From a checkpoint of a small transformer trained on Wikipedia.
Size: 20 layers, width 64, 2 heads of 32 (1 for keys and values), MLP 192 SwiGLU, 1.77M parameters.
Architecture: RMSNorm before each block, rotary positions, no biases in attention or MLP.
Each number is 500 + 40 x the weight over its row's rms, rounded and kept within 0 to 999. Layers, rows and columns count from 0. Numbers have three digits each. The size before them is the row's rms in percent of the matrix's.

# layer 10 attention output (transposed), 64x64, rms 0.0716, rows 1-31,33-63, columns 0-63
089:472449461460512468452511505542504458471522493531493552567535552538521509437517455501484499466436523534545484500474490560494503503588499548497564459580467495540474580472463494439462509457593558
115:547435463599457516491520462529550495504512419428488524509552516458513499439422543424511497471484494458446453463499531523489526474491525490517536446522439478486483423498516463434546487555522460
100:507460487567487526557507520588506493498524456487478464456444500518495469417547489474488482499468435556527396514472519431582572479520529521508595483532529482447536514531505481442505502541486489
096:447517558448478530460508554434498475440429529470448493530512499520516529493485484549463506528544541450564533483494542463514548464528501507484461561522495470467468495523393499589402478522451506
090:497502487509511477479514534512498526424517518499575537539542508456539438465563531517485574497476531550489481532424498455467477457447467510451577521503518563438556531485463505482435474548567417
084:501514523519574431499502507506631565523512498504482513478527483453438510511586503523483458479545514558488479518567461599488478518476507473525489518469500593419507464431486465505496486489521499
093:399488523502540502468520419526536578491551548507492494488433584538451503501532528523518537482469509492434473507486492474538496532467467469514543412509518530586483480504549509409525526544552514
111:418416498439537483441477457461514547478525483517490572478490503441453516530518545526497441545597491540475526488496532526544500537545480505476485486437506481416540528398469482479473529498459520
106:489421587500526543464468424522537492521456403486461484486517515469435537463487500516558451522553504559480490487491528538548526436517513492551530494543484486462461433481486528401501460546480537
098:425485509481551511461492471568466530475432556538467540458543474479477464567521507564448467514502505563488493457522483517456525377537540485490494503451497547483482517415477526548519546502438539
101:440508546537442508579428608487505465427490516560515466505476482489497514515502483463434484543510482433524558482492551400435488544515466528475505523502543531529505491542482494582448500501518495
111:500536458485520490548455465490503494524529528550570598476500434504488551509475566510536512476449522544469495411630537521472472459486453472485483461517513564474489502493507586496550524487525535
105:453554477496473537514535549552503518461525454522544487558448474472478502543479462408522517521523551483495469422513493485409549503519543499532451473458525556486547522462472577545530406480466458
082:544489469449503522504522571533548551520458519514481507455544512454586473508521552568459518484523488513449453526447529487499467482489539538518462488529518567492509606475512534578499417569518439
100:545563453497467484530529553505519513539500460519494435505479422555481501504485568573496494485499526525487439445488503520467464531574510544499403556462533462436455519502529491559536568505436453
093:480519468492456529524535574493453515494475458526485549506492572499521498462463475511585534518601448485475548463483461447479473522458541460450486446539493530447513511447504539571537521596442477
099:531504497496416485484540508442551508475480441440498505548508489525537502469498549529545410399458537513505518429516433485563462521475511523489441493431459443501497494456523457475551504442439496
106:479442446515541464527506520468493494556490470507511568540498522437504496452437512524507531630498488501546468525508551592504443420487534509494562534510511475530433433457524497482496504509506573
104:523532508482545543511565505449499467489575502484475488509550546530541538563517467486504569505535494535474488530492463497561556515547486466562515460495488590565524491501557421569494462405535461
102:481577499502524426471504530509484477478493607528547486544562463420501487477461482423440486473456552462513494452525495463501550526455486583487512466541478426515497560570485533501513467466477532
120:483511499512469519480528491547541497486487521471538492559477471462480521612480486537528545490495470478525547414449467396516463488504461477526419562471611472493511528558504540503475465490445456
092:492507568431514445534518530479582496528527472532536464486555532455536521525470467462523529472496464561511549549536480530517444462476451559564467495436485473531517418521589532478502473471536571
112:534439522518554480496485474521519492556559478478512577498499531444530527541481487507488452482489432412474523483373472461518558566489444477499511491535494498454479554547563470516451435456505509
098:531479487519505477519535494526476507466470589549479469494445442482505581483512569461453489488401446500510450495475488487491593584453533482516447459478487501577537515491518471492561456437483473
112:422513507441515505422498552543509445457543589540469546483528455479488477487521547424451456529471535472523515513472493510447586519561500527493485531485468496485584515514492468492445530511415457
106:469469444446504513512476534480534534463466504518467488552491442553452555544545453544478555521429486514540505509488562516449487540522466593504408548546523559494544549461537548561499450507515489
102:530460521504486529450411432549499552538479498474533448517542574491433475501469412496535470479550478496538477388470474468473466505509500507473426493543525492514472454511512470567552450480466541
107:440498487467617501533474457523537485437509552526493496447479494523501501458526444545488553413536507484514534521571524537471547537531467461486502477515511505478511536499497451546487439501554627
106:481460493537464539525466503499528459528513523503476509478509476438569421455451402501614541520443455447494503510548494430482522522454481518445451535548523565476490530526532535536479565532502487
096:520543497542457569507502512501520488501515537493470420556505495470525459477453525429472470456515448475407534609535490514523468508534448504522464483599543571501570520471548543487495489488517460
096:545455459484594485501473521517477528494476426490508451491495449441506497435491430477447473506516473551543518567582506534490516502432521456462436508471505510458525423435477445430480504525453505
114:523521551485502415470459551495534424533497492464475450460508510445505515401428445501539499523430459472441450470469544482544519444500502576497516501525464534509557452499493535514408488492487476
101:474479475483498530567523526433533504484554501493517508543486441537562475502577491485517462502520488538496538477518512451442503457538543505518469522475524507372552509530543543602470541478569431
098:487552477573497441462459544504582538529512531497492529449525509467471441563527585511464560517460509487469486517525509588440453442542497453547479491531584518490564509449561493514489518518513483
095:520482500425572485449438466422421459418499543504525474474525511473442541478453469495505455477544521477570446537548498492420513494562484501450479503509534482439468492501475465587471498481510513
111:469504500557456380472450506435529501567462524500462467502480468546492422484509492489508506506560513518508533474518568453460557441513517484542490523449538470435558478467489543459496443592490490
087:514559515521509424538483509484521436485537519515489464463479474437474555474507482439543516556461544537450457449596498530474531446498511518607574461458540491476467460523484551491480534447547504
108:481456529428482464492516479477483458511496526545431490465524438534536485411477502448539478505424502471493537507484486466373538516539452508502513480511561422390527481506532495468457478489487495
092:491501464463511537531475468478520512473516549464510503450546583506473561446619457511502550487577482522467506554586484490514479495531464449508539515456511516443512442453470465482449556555556480
099:515536490528586544506556507488544537532530519569533456499517552487599496541473489469461526507464470478476523569394549510551519490479460536449543512496441557516567538561525490487504508463551493
091:481472543555452448527436433494483495515426501503500513428419479532417496470461493480535502497434554456472481431524433463510473462492536482523580558516520458540469497480472538453478475551473537
097:504472571517486483454551472485476471465482516527400554488482447471468497504494437467596469469516550525503467484559473544490504484491579508581485531474466449437424516538543494462473508459472563
104:503509540560499554507453485534531562430520560522526534492527511491539514515436439490485546519490531481490469528492546541552509546541582580537444499474455468488487534597565525535463455464500563
088:481441535439489492538538481445593531494532474451425528504523522482516453481539474534547559485529511480499555411572516510495445478508506560530464468450468448429562490518514483513457537511572522
109:494504484522433445558536442550485549472520492542416484527511438468550527478560489432524507479479537559546477561501512480415519481486461508518438493437491458453540482467405505468544510530533516
101:461501520515421426477457450458539455422485528485522479537450516473455520480427460448521507495488518525485477453497465514548460505558514519551512460465485550517505570473489588468448397467474470
098:527488473502477547473502553504458502535559483503477493567520498560599446462525490488463504567531526414529499465466547485511461459440482472425560442437487505406520555542512506522520482547499477
109:498461454505512531551523522460528486512570520487502496571502485521510432521586572481515484448535454495475577511563468521495503478534542444540465538590545567526435523450548495493561534497545469
102:615551501488491549452527463497538590471538455510523531407517474525445501505445538596475468487505523477510503527532514471504443567467486462524503498452471523588506485500460455513479525518490558
106:479496509456482485442515482485515525545496487499514515385471508546479445493515526487426461544532512474591532503509458536484533553500530492485515554491420386554447461491444494470576485487491457
089:521546512415487529504508460432473558444490554450473483481529504522492535471557544586499466450517535482616462546573476477482475425494490531518477506493492455512559440524486473504523544503436513
079:558445485479544479522528529496528562486462468513493440533527541500464505534549506514508458453570530486520470481488458571439551475538519499470548538534485541514481390471440421464564511475576523
101:475420479445570517441537520513560506519471518517539471512598580547536453501527463531489491522592547460529502519477532491512524470554464539461480513548440597486514486469528438478479501489494470
094:464499543466543567461558473575553541527567480531538511526561558427498465448503496412502523440501495448467523509505461531535516536555452491427495509480482496461468444510482527458506573559492515
096:520610465491479470439453434438490515486450501467492505496448486587531482526554532533529487453550481560511488531547519516573423485557502495486522528480526491539451444444457438547540508521490504
113:494493538522487479544451524438511422490519493514556536525491439466508518520452452547448512468509563567507565479458496519516485414502522478440482493532553520461513508571491545484395485529406512
079:508541439512519473476479520527554520505481494540503463505456432518508478510558602477493502489543497522470496592455526522474518430508485488506535480445496391442485519401565492428458494508468467
109:541470510425459501476499488458443522533461480437514454447547530517518479552451494506515520448577488455532492502509450452461504482458457520349501513549493457515464448511445490501522516498456439
087:459546501528491511475483522499513495436529552553503544497488465489500419478509522534485588502477532431451486488498509492436537465392548453520529517566403489563533441541478518546492464534452505
097:432476469474485429501517555507515493475555513528427445498551482463531510434508515446590452444476519476468470520447523520465556422551469515511500477516522503446472522610523504524456533444500480
094:516507498547487473485531472557489562548547472486590528452530515537461465527481520487453506529485532429597485501484474570466455536513512553501592482472498421533488496576445528463517508483453552
096:510433574480488464484525541505552411475536480552538481513462513522467434497477494479505494554521540466495517568470578472464539410567497529572472548548489508490451470525565469494487548560479505
# layer 10 attention value, 32x64, rms 0.0571, rows 2-31, columns 0-63
101:425567543424579508532491508427476459497522594521427535529492531502551535512570453488511526463514523490541441549529488489473453523497526470498515558469561529508536545496534508533432495465504451
089:536499489452551546535508529437510448502450497513542494504542520511445537469470521513495486469534556489490610501452519494456492503460453385509477466499495533507482540479483529567540623440498521
098:491450373537534484468495504521474451504562465507471593470482491549548533541472452496510471546423535514508515512553482509418498544499513549515478445495522566472455510519550542417487464504496495
111:462484488471522518512456441478493407584571490477477489524503447528480541462460441510519467480602513502428465548540461495500523579467532485459500482489468449504545573536474491478533448448453487
091:492486475535487520505530455575422453498553463567496511502471506469567521492480515511564527467501443506573499530458513421503515453491475474478451437518457398576559459519518500512444474507480441
097:543553487436494500425520549523487470512532425482533562499484473583540523467508443456504515421521476512502478476497549523524574480473516491577480572456493475464558514517478470540517458515414439
097:564497419526428507557511480529506477528516478474519458473453455524525535504477449492483527470435548467529503493497521486451434460408490527544481495552525545513521460600461540541453401493507508
107:432526460495438469528521564510436539502494563524545594460442495423478550470521482479429563478513475505549477423511489505513465522473498514557480504475539538539519519469570477531507577449513491
103:577505494517466494526514518503511425531581452530564540504458506514506520498547504480518512564602534463481541535472503490576507517401547504508487410515552528494504435534461470471529482538536457
102:544507494463510537381481425492498580592461480393483503530505509493562515476454524554494523575433521501521499549505482507500466536531495483519490434462525492534509538488441498461522497540454511
096:548523495568532489532551556504439526519476462453446498471476522417502503468591496569500463510532526523534560467453458486487463544496493569505475509454477457501500499467532422510388463463459494
098:558526455545537471382510431421485484523476565479466507490476487537460506473501485572488466478468536536466479597475519544549482516478460465479475546466454470523505498598545466504478535527523478
099:449547541487502507446534544484524393468524480453529466548454494451460495470433441485486468446486497503519525455494498522525523482556466519533581436454461458512586478567558483469497437531509502
086:500472490547522563478488468495499488510529463486502553496488514483488477535491461489536506532467535496588482533492490430553607498419409590438532500549534508519508492484477430430460463490503566
096:468482547494586478549493471511466564506426542485481469481485395480467509546559448458427462496427508499441490484558476575513517454457518509481514534511513458510471491516498498410472494474495428
112:464502497445575538523456447495469436541514468549511457473430512510416449516480558500409488520515467465531462481534508430487544480505503466527492486568546508463482564546471513545450525521590502
119:494516555555495444574540535531485521473528533533541473471492554487533515532582494492532551523458505503444595496508427496528449525524495516462474440488521514450563444552438504521529569449455544
099:533549542477552449473469491553500511443533490577526482441462435498530436513421499491556473425524454507443493567456467477400468469469488461469489508450467543517503532492500546465526457544510472
096:477450476522417521444495498501514443515516496460416502519426518494485452545496472487538473512503498521455576535527478543419414504565549412499498529465505485464566461530449458479515543533542491
099:510457490495495464475487480518453490401470468489542512487444536583409478505489560496487479539457474496527461558497596588508497532531508489508566441499434552538506524561527474527460465536471500
099:487472442527441492491481443473515506502526474455464488440450458477488536494500516445497449464508452520468436499429476480499478529442442496463569540513482543430527629487442468574512544475491499
106:514541517466482486492440509534560527474390495507483350497465465527440546503483518456493578542508560501535463490458529546503464445527463538552514499455555541549529509483496520506498512525482527
092:497471438416435538512525457468464467523481510540530458498526555533494413517498448523547499472607493524438547501509487543458465478504536461506575534531520520488527496534425514409453530518508486
105:501504426533451504444479492477473498503471460465463488550470519512473564467536442536513530544555515487476446530619520518534472494469525458488494543513513456538420462472446558478528492434600488
097:500531518516565483458535466530501479472528408505548556480443488508475540488351482503505418487554470525481439458520453539519496447524470470470509530485531493524467497538488467440442531436501482
107:434510427487499487524522500490532471463528474582512536475499420552505470509523559446485514533468540512422528541507583551566510477451483515509523518432503568523590507475490534440469534534552511
094:562501509478433492544592494471473550557511470438492500481523477526478461526512579550551413505532516538494509478463482453499428463530520529516458450538507491520519454514469550546519579485490403
098:529522549463532505410495474480562461478476443493459546489483503522541589512507477492435510464487553543532424508465517526512505506577450476549497502454514403463523542407528530492512469463456467
095:568507481491528476467465507512528498478490504570506513509517458438544507527501499487525474538506463447483458391489517505451482456545541397476559515374456527552488446489484435450506494508474530
091:526571446512446489439549546471510495574509522561481542525507547512474536550525556476540461457536513493469447462498469515576523477513493457469462468562571408491508523482497518512466483393524496
# layer 10 MLP gate, 192x64, rms 0.0825, rows 0-40, columns 0-63
098:504568533508488473561474436474481442505491453481515494564515397470508520527563591529539444479502525567505516513584493470528487561498492528463465491485506524529513481500492523425579555572519500
087:520506502472451563441491557529471460458472487424498489488474499498516487399477590484485523542449500431457508521453535600512464517518478488465508487470567531487473491560531515559433480554461472
113:533480562457592518522557518553441457468456463509549466538564515422520474508570471525546520539539474510483499468460507548520556421575552493452535513545524528496532460482469515475513550469542502
098:521557477456475538543512506487561429470536460432494479519534487420497518458537588544431464477446536481486457474508495494491436512547519428500496554632495465509496524496554470496472492494486495
088:480438544516501517538426506512543522525471478549551481569418517469495456432477463502528517509532482449499439471492563502412540454502465495463541504529495446597486466585498505509495491550440487
106:469439525479526509521534505498450517519528456584490574489524511472580469541486447499500504513488529469450529525531568562551539461482467492479525550480439500500474602605543520476535477515506430
092:485555546558466559504501554568491442498553467458513511450527507450513537508455477487559541534491621477454499554478520542488470483557464513519456537434554519510470527563483575478454510479510527
102:521487472494530512535489533539583516534554488524472461484539428434524564428495589480534484444526520483548513466469534520580511550541452477404512457506500519494471480478566456458538545506471469
104:477544460581566516534427481477474471488448508443531548535488493491457483459483592519526424530559553499437551452461498490515511500509436494499505441542522549431571524484481561493494477545491503
091:467493511533507528488528424461446522521474551502486492531510493521513579494453420526520536519366545503462518470573477520521473498495485535555517468512578450562474531468522550426527475467492546
102:516460559495425537424497534450478525504596514531467467547503497497550484506536528480463510524506493439524559520501509479515541530649481484439555425459530537484515471485465509488476514538494540
106:557539469520417528547530481487496477496521589515491491516504523523540456557543485513500497495526486473418492481458515489544497499493471516441502507490485446401411538536457570487530554529607464
095:475554452534485428540493566446466557530530481518568479525508497553531504473518553469472448516486555465559586507541562536474498438503502409528483494529508511535530565550544533495572489536475503
114:473522573557448499511493560511451482473562489456462528541480466485554434503471501474470480464485439497408508469541523525537513463490485487471473527560489535489519564552479631436498548507532521
094:465470512514539557444567488500507433523530478497526463603499529515434488543559475542479409496534536489474571432502548557512474537559431471554476473541491463493507495544529511462475497545503458
091:505503456486492473463581534466505530545526556491465522497559503513525579487398498493479438537477436512493459484496502447488455556530455475575424453515506554456457532545460553478473440488465465
095:554469563520551549437546519516451492554470499545514583502436419532485442554519562553476509541539495460502591480473468490564511479516458464453454494497570466473503494522491507482497551500503556
100:484542472517523517504526581476482461475456457451535539525540536551534456485539500478506461440512583522498453580450562532530543549565475606533549471434522481477566510523503511463527492527490502
097:441480488498509530526507518493474488538526417444545461461514584454537479486536465521473558518607495523497489425492516504496516482534522494550466516535474590413541439515438463570511477535510495
098:487541489495476484539516516551570480472468521470527488491560491459466502441549517527482573458502592506544478479569540474445578497433515425471497582495558523529460477513485527492409468529496468
079:490465516591536524503580529489518492510477458430475530479474506498481552478428539466572449512470503526503480488472476431507562532539410490548584479458560469462480506466476559458551447513513508
082:491461488535487469447502483495432548526478502487493439402451506500520563458561565455454472511513546487423504517505481447540451531540530495546505509519455406535516531483465450471566551496453445
096:505495543437470518456517481461540519505493516517487452553502482413536471521482510514506495491483457562457424543553510488546500491532425536516560601530520486420488554525495510478503555414418513
102:527531564511522557525442517504472439541471514527429481512417497487465498502511569507549502562445507458488469477555503493576415530532456482467521546420505460460467519476445558478484479484472432
087:561538514501497450458455496494546499526530555554508490463487419543505499441543532462465463544593597463491499447503550523526471599511478501498470514507558482476494500542416551471474482456501471
115:528555452466543530493505528498507541510515522484489594604518575453487472499461417519544506469487541500490473557457434517438492459459453494494522484464526524515459516488629496522540518485527518
097:526547505428528453453561459547475495552486480545480463488553520501495474519567465527510571504586562447488442441491486551518492500534587542485528481475460600536513489459459498470472524495529538
099:469479487483492490575460460459485484546550548542571535501563544549540481479506473526513469585510579465532541604507470503517429500515508493445475485482500476512519544491561486582429515549480520
111:473467554439576554503482508507399425465470469535536575488455517494487496472530471542505471517522464454512491494433444547501572537532527498496503558502476527470516553537410546474467563493466514
101:444508523519551484500548475475483463518484508481493502515547463452488541481519554546514539469491505551454509444561488449516641512448457480521467519459424534461426479487456558458463502559454537
097:532513480444487491464512494537548535478519534456524527507492494506506506553442454432392503468495554523443535519516462448415494513518425499489421404513450508505493468494556569485443482506543529
094:550495480461537493483538457449529475488439484515426464452514511534519516476465488417518484426502477454473455548470423496558465456505504528533450453464483571536535534529528451449540428452566492
106:470585503541515473499464521480443463529425512459530547564551550462456458466471531501477474468515511491453531496524477549516451445421557470488512455538482516474570539514537565516456451584478460
094:503537476539451450492651537559541480528529409488549502507491568476514520467448501522573503453495508538454546469475483570469497479530487504505462509462565500480523516553549486533533528497524462
117:465500491493460502609519491489469496466505523488472553542526456500502502496499533498568476480441537552470585536516571518544509478480495548437504505632490483532526534462517501534479580545431502
115:513524473537529509496527517509454522523575523486508655548486532497543506563432538537501520552436573558466482490517555516458493480464437517497488503496489514549489492487519544488477584565500533
101:459495461513495484538531542505505456443516494480551536482538429537538493560493446507454479529430397530508503434493525465490583537490463557403530557549486550453542499468520535501485484553513475
085:552537484473470546475475577502545524545509462483476479536572549538555493496463531455538492470502518487440579470469504605508475519545448450485480449519479489517479480504469571557431544546556539
099:556469533485473508466532525441530517417423488447534529519443438448557463480561469531520466508487541504532563487487549438436485448522536449475480467551540534510536487547498501468482536436572520
093:512457479473551472524544539478593467498509502529463510467545549525456561531608495539403449581558518471511450479483513441518438530459534514511534515563533530509492447462518504491508547509490497
092:531473512498521504493441554558470416476564482534474520461471500445498540498552505531495528464473502434516536416521424441438498523437562553475530500523586485530451457573491501485488465488518541
# layer 10 MLP up, 192x64, rms 0.0833, rows 0-40, columns 0-63
105:465475479492544483469421550453446514511556461558531517465521472504542482471498484495445455535519527481527531549551562507494588502512500532489475445521488506409485494491525557576544523532424593
093:443479551517483454531525473441533479522433463512523494489507510478482516560462480414488466499524432524544412515550514482452472489479539520484457455447410525512508494536457441493410436526466449
094:567493449520503513474519461521457450534469555499415540537500533473563434479551506488596528573477507470475477483503470532498494418507518524436509496404489447521408463484466465512472504510500494
083:473479531465556525530452581482494519472552572507434497514530478504433453513516482476552451466404536466503466547518472512503502460522477482549492479507486476422484520435537395456450449456497480
094:581479474442462482461523403526534555452516467431505512535561502497513500477569442476593479552537523495522513441549495502452556567494528508483555540494506532538509416501477524496501556502496511
100:485536424481484481557464490481514587525511567528452515522579553550494500413471587505496433469442431512573508484507463494476441551522507489496545510438500506486471435474519510539477493465483520
098:468477461422571512486583515472454445461532480529498564531537479463528499481437521488489464490463514502544543561441534504498507461515417519495514514494510543462507487445486543371470546537547483
098:529435530521393532460428514529525508507490447511458461435498486518471448491520560430470496513442517453530539421511508489592432529526515538490525439473473542483515516470498424445518489499483507
103:556536496460481538434517489505488503498541515479514433499487468509545535557464448488440583546524500550581487596578532564490531541488470454503484501476463489580519442550473476478512531557507476
093:443507455538579468473540551491492474447522541472570523475556456527563454515556504548615555513483535514472541574454566480492540432467458509545484515567472503517481501498500523525509474514488528
115:543462524487435522496434470522574538507555637468492477565543507471552476445460546488566560478479498494518525487475478507482513540544539444493504524479472510432502521470523551479418513545515503
100:497548444521497495473449506519553499482418499479505492509473511529444521508440557556516433480516467440460535539525480479494542422520515533534551463481527533493600503474496540516357488485471511
107:546526472547556516472507483502508530456531620504490428436538479528504472587516558539451449469482458504530475437481476472530442505501449453521472486470464499483429464411527486526483478479518554
116:540515526471499470513436477611531569467405494525532430533474527509545497484479538475504526508532514479519426432542501486486527488502540492436478567487496472533517551487455556497484418424477534
103:493484444489484530472587513492492464582510484514511503529547484400503501441477436564454484575519520494475513582489472531477548500608529508530510485509507508427453528500553465529536443530522474
099:529375456528520494463523446518532483437555522457499472547537488485455547492437559500465525556475480521499478495448579491489544472561482482576489451411483453486531473521491469499535537530459483
099:468544516434482469426485443579486440513452555522423474439489493527488483525498479536548449518556497416469502479493459406444535505506532496473535501466571504486480527452472485507508549439476544
094:468576503505504499516549460450418529529536534536525533473490479519516476549493560563475482499485523550503482516569632476488609536447495452509477489496463528510556511493498471491507556531549448
099:474493541465491476573498480442521447490436586503502466505501479502579541543500529414459512515426468545434474531457502449560532515453507470491493449448511491478533562523477531445456508472553560
101:459429446575490510542501475460500486510483455411561494496510502538509535497517522532488583488471494490546542512500492537551474493545476532518494521562499573528529452430417506553478591472491572
098:469439451532524443420510513512511530594396474515502517503490500444508555513480491517513547564402511512471415534473535581516590510494500464451502495507476521506536482509517453465477495524521508
095:461517528542493553553560479530527444521521542524494463528453524511475482501518420507581541512481511453560474470476498459532472522470518546401429445444439523570571535441496538491505474499510465
098:445513515502526541447522496444474395499484602550486489489547488445464533477538456484484502534436539495464501476495517540496404456545477487527468469522523575503477508445523516453503519586475439
104:495457538506492437520506522475442483431601447496531481499498450531460415488486412521487533433552528514472539527492480580475513454498523535566502487560481505570548517515529445552507509447504495
090:498505484471531446445384386474489489492473509495469487462488440523459530508539555489512522478512491482470375520510481538524510567490476505445556570553519457511501484478456481502522554509457472
103:474552566536530448471412509534417498571495504511520475472435484547484508418530537516478533517514521490490464463540542524539558531549544489428470559511554506479493555469475495439537512520421521
098:398521500503467479531486535562558532486520404538509556531489554535540479472449495447499496481470504467480600510491543539530492520462462459526510471524510486410570509485480539516456476555430478
096:536539474434589511471475418502498578493456452482486456453505474504541478451508531544464468516538496518499499468585482539491475485471499472449467494449577518447471483475587474440473452464559463
095:461502484434559532520530547504567554522437506451394525453530446458500526511567535486466516456410551505535501578576494505513506459509438522506493481499519435483495491510493453544478446491481519
100:463555475523467484473522488511494452536481515461496495530501501462458549534502514508597497566470543457467555532545560373488496521471470454500474479443457544539485570489517538498560442576496469
103:515567563500487487530448456472524526524446431526512505569448514511527499538524494493446469456451496504512549509448539532455481451425444541493463445570518519486597553566555514515517556519513525
095:474514497402558475506510457553514459414429523527422442477529505477459486458485471495481454441562468484485454508456417450477463430484528482506486496487462555516523452520535477499435463460484535
114:487534518560509434579454457545502509461485495524493482449445512512449522497578470521511490554485425491538434481538471414499527529496508518581585518441500500515466519483438464455506546450459533
097:468457507511473470477511525463498490450455514474510381435475541540535535450480484471537509472465481455402471446537526533553440439526493457536478524446523567472559474541534499468448490491550466
105:470539489509498449424586540487551465526470471573514508533454444474526476528518499567506488481545508500523513557530461478512586508532512436515460545518568488579452517520471420477465474518568536
104:444468435552475408550472539457528504516517498456527517510464434462471509535505460520510563471421466506510471531489489443565464489490495525500469487573451590494505490503568516562429480535527548
100:486458508506537517492488542530506464572488479476503494539391449506484527506498608519454450516519467486479494512569545511525507480460576439454441498473507541442483445495419552516481496493443573
096:525496512536494539567476499533517502440531507389601498534468572530488512507517465506519465525515483500541598557502523498473561490548541516458554495587448534486541458527562500488506512483442508
108:418446517487457453538515521499487457433432490521505475493490495440513463565555504529536511464474570527591449506526485497491498455486494572480476526492515490457610500554437489486428507512463454
105:403504466423481514516551467499513516478545539502504451517405525492557481464468530513548482515440491530434442523454521503487524538507439548463448428529500557537493524558527481508516511524562420
098:460565590531463522545508495514555434510516523487532500489519486500474523500450492533510432402535510454499523446524506578475475568528450481486524610521512452522556518515517451556512484493453549
# layer 10 MLP down (transposed), 192x64, rms 0.0834, rows 0-39, columns 0-63
102:502547499488550456599483503482441545524521545555519522489465474537417574534508514483443494551554512508509593521558531512468556539475482451482493527514510573546508504455555494451527485567456498
103:494504477477477462559460480519499529446499462511519425453481464612451532440453431469482594563522458544540502496465512490503445484464486511525504510521472566530483503486507518531541507395452539
097:517524485435494468463518593418501523547440453467501585436475472573437429480474483465437508461478494559538535499522486525565443486510513524525461520498483566533479467466456495471547493499466516
097:461424543496492530543477479530458498480491490519496516572539517495455495514533508465536555444407471524528509491489485535486401466453476557522483542522525427428457478556526504492548477607500546
107:572510507525497456465576417447496484448507485446489625527484450511541520444510434443539535499446462540510486516554457516446489485497527507473553532545526470497509463560463550490468445501495505
107:506561486469480518554484536537452552480548491590515501523522490545472463444461460491496555585463499522526487476458511509491477584529540513519528536527563490476562432449496440490386506459492510
107:541498502575538426417484523502496460545479531536466557477462503501511523511516453436491465448497566475487511566484517473440508534537467517598400525485427511501519533500487518506466584533485477
089:437501461506489494471521554515480456469484494557518578542565511498507448391514457513441468483487509395490471438472504547490426480482470515527528536498516551517431540486446432492509479503525560
098:529554570478532517467499501529444503518485474518576537520472526544448530633431468420504530540431515543459513459511491501459516534494471464539524494566455518518513551497439513493451518520539458
096:492502517558524453431529473574523470468495470558482462502530490505542562501480477438397477485551561476484493512536450456444484606558494470515442433434518483507450527502521469543477492496482515
107:501450443513545472518573535475509495522554482476523529502473544501487453446510503493514496470481530369477460447529486530483479531458464538447558445471492480502453479559467563443529450547439573
106:489495523515452559440515518489508479468505440528452507523507522536489515542478517492488422528576458499473518564392471529430437482492454532424473540533551474531426472556432519475515533548507510
102:529481549472492489499528482529582443505505498512502537497568473526486515613509438451533519524475433497458456412425482483534410536516502496580489495495489471435495442508481479499488523547436486
119:509510449513520512517455491566496559507428472520539443496512516524492562491473520507532461497531456474392468415528443432559552496495569544508484553480561418521555473538455492494486459485491511
099:486477578485504455473478559523452576506477511476538508541512452452472517415505547483466455577499495520521517459564498530433509542545503560512447494491531504439517520481567475381534540505513482
089:471512546469497503503527549536451472531517537461455556497499534448500583515465421500566515530505520476526582517488349507505495571476490536559510499541502456543468515456479484538502510484547459
108:472440479499486456521467488460548536444511516510473415545510523467492470548605461463521499461431465460449455500477476581513486508531495505504487555442454569481515523521432445583511523455514479
101:454541470458447537543519528496478433472508546510544503614505490518500467424486462504502561478525450465553570563536571429507525554522509537496530497454490496498503492492528476437473540426556491
097:425518474467530542517457541525480548509490514504420574492487503515478551458533437549410508544484578524502509464466401476548526456465472476413502517583541506502494535474479532517462483495483499
100:471437520454492553493410457502475512605528500485442506516490467547515490492448449487463450527491472549505498479549528454516513538586450533495517483506520546512578437467531438581509499483439500
097:502488506483551557471483511496515535439549511556498545456537464471423490480578509516530436510627585505433509524483473563463470535491484457450458488455452493477497483509449469482541513452462518
089:554391496490440530454451551472467488469454495486516538554423446479506485573499538528488499484525529534424438515528478506502509529488498436508494513563573503428487506544566491515526518536446555
093:471494490513470542558582533473489439519540467504539504525442564458493472504518537519530515497536468563418594508526520526509432493464455518548539530498543491473450547505474542485522546555407444
102:500577499479550514502434499499450553553452432530525448438483500459492501497519478459505465506451482577543509512523509439519524530527538483525459532503477559448479523465548503582435467554569420
092:458510472459486505460537521471555470504478494523504582524481502503563478537457477476567528471563506476464540531450466546413437518456514550518490511530445516555531470534516385436503444458464531
101:529564467526501561586450496545464495513470522573459563469538524482516414520500508502540520477516480452499545532527496450522553411513486435475485503511508511392497500524475581475492536447539508
108:513515522486418521470527424583520487484510529427512487524526417449460476530511527504535489498427456493487457457476525497503514500457609515582505505514517461546478460450445507455557468528565493
095:508547536454546547445451416538502534490444481503469487441423529419496470532489569512507511478432420547486495482552503484405481501504507559536519535521522448457504501523448481489560487510455477
100:509534510462458453470477451492522473540510484472439592438452484472502456464478486503524479499514530541439475526478535478377529551537508554535504554464546406496551503527483439554506536543471492
102:407492464555509560502539533528460533485472493548472518543581444521472461499539459478549566489501489582530500519472520481481558552448446498471556540447440463514441539540509491480533494574483471
102:465476517473426525463491498452551520500488450517537494499508422498459535537518423528504493463500444554471433524515531546460463540507425521495473459480537487528476591580535435463412495463520470
093:496480525567471458464459519555476489521572454482521529548457537586456531475516543492487584600432553444505576426540571505515535534451474492466523488475497458488477523493508494527508496524490525
099:558534505555539505481492483567476492519515473526413520475517461521489569473515496480514502474436466496451494520534503435409476548519519498560577543500549437527467508463458501537530584412493550
102:551536588459451490517492416501517465452518509538458427532414511500494483591580520516477537456524440490459465534462521516500540527459474534471507477490490499518559492417440480504467485513455544
110:491516532457471472475540506502557523470432460447508550544482395425543451533498516501517473476512535578540497544547495478477563503552533524544489506584515476537488509513484422504518506605475515
113:465474383496487413526473439453501525466476467534509536515514484556553514546475517536484522525481544543474463540540530502547390474470490532547436487522520505592499499460555494523440509530522516
100:496498456512500475440437464540557521526484460475500510438455548459492487502516531508447504569504484567434513506501545490516534432496536445492466528557473515514505348478494514458477543510417500
099:492493454469508596564524599461485544503555524519549536529480489568522564484391580537531491547543496573496523530515422540523507485474508540521517510543501470487519513509460490472458502539482501
104:448460506401458474552495518551499437446497513479483516569551497457498491544555552511508480513477524548567457494487487556459492462542477529470487512545529479507600477546428506459530483523562427
097:487498498527504497509495471555495462496490487409509447479523473376480568526515494488539456493454478521536565489547485502527506521491621492480484440534487446473473493429425487516561503529570479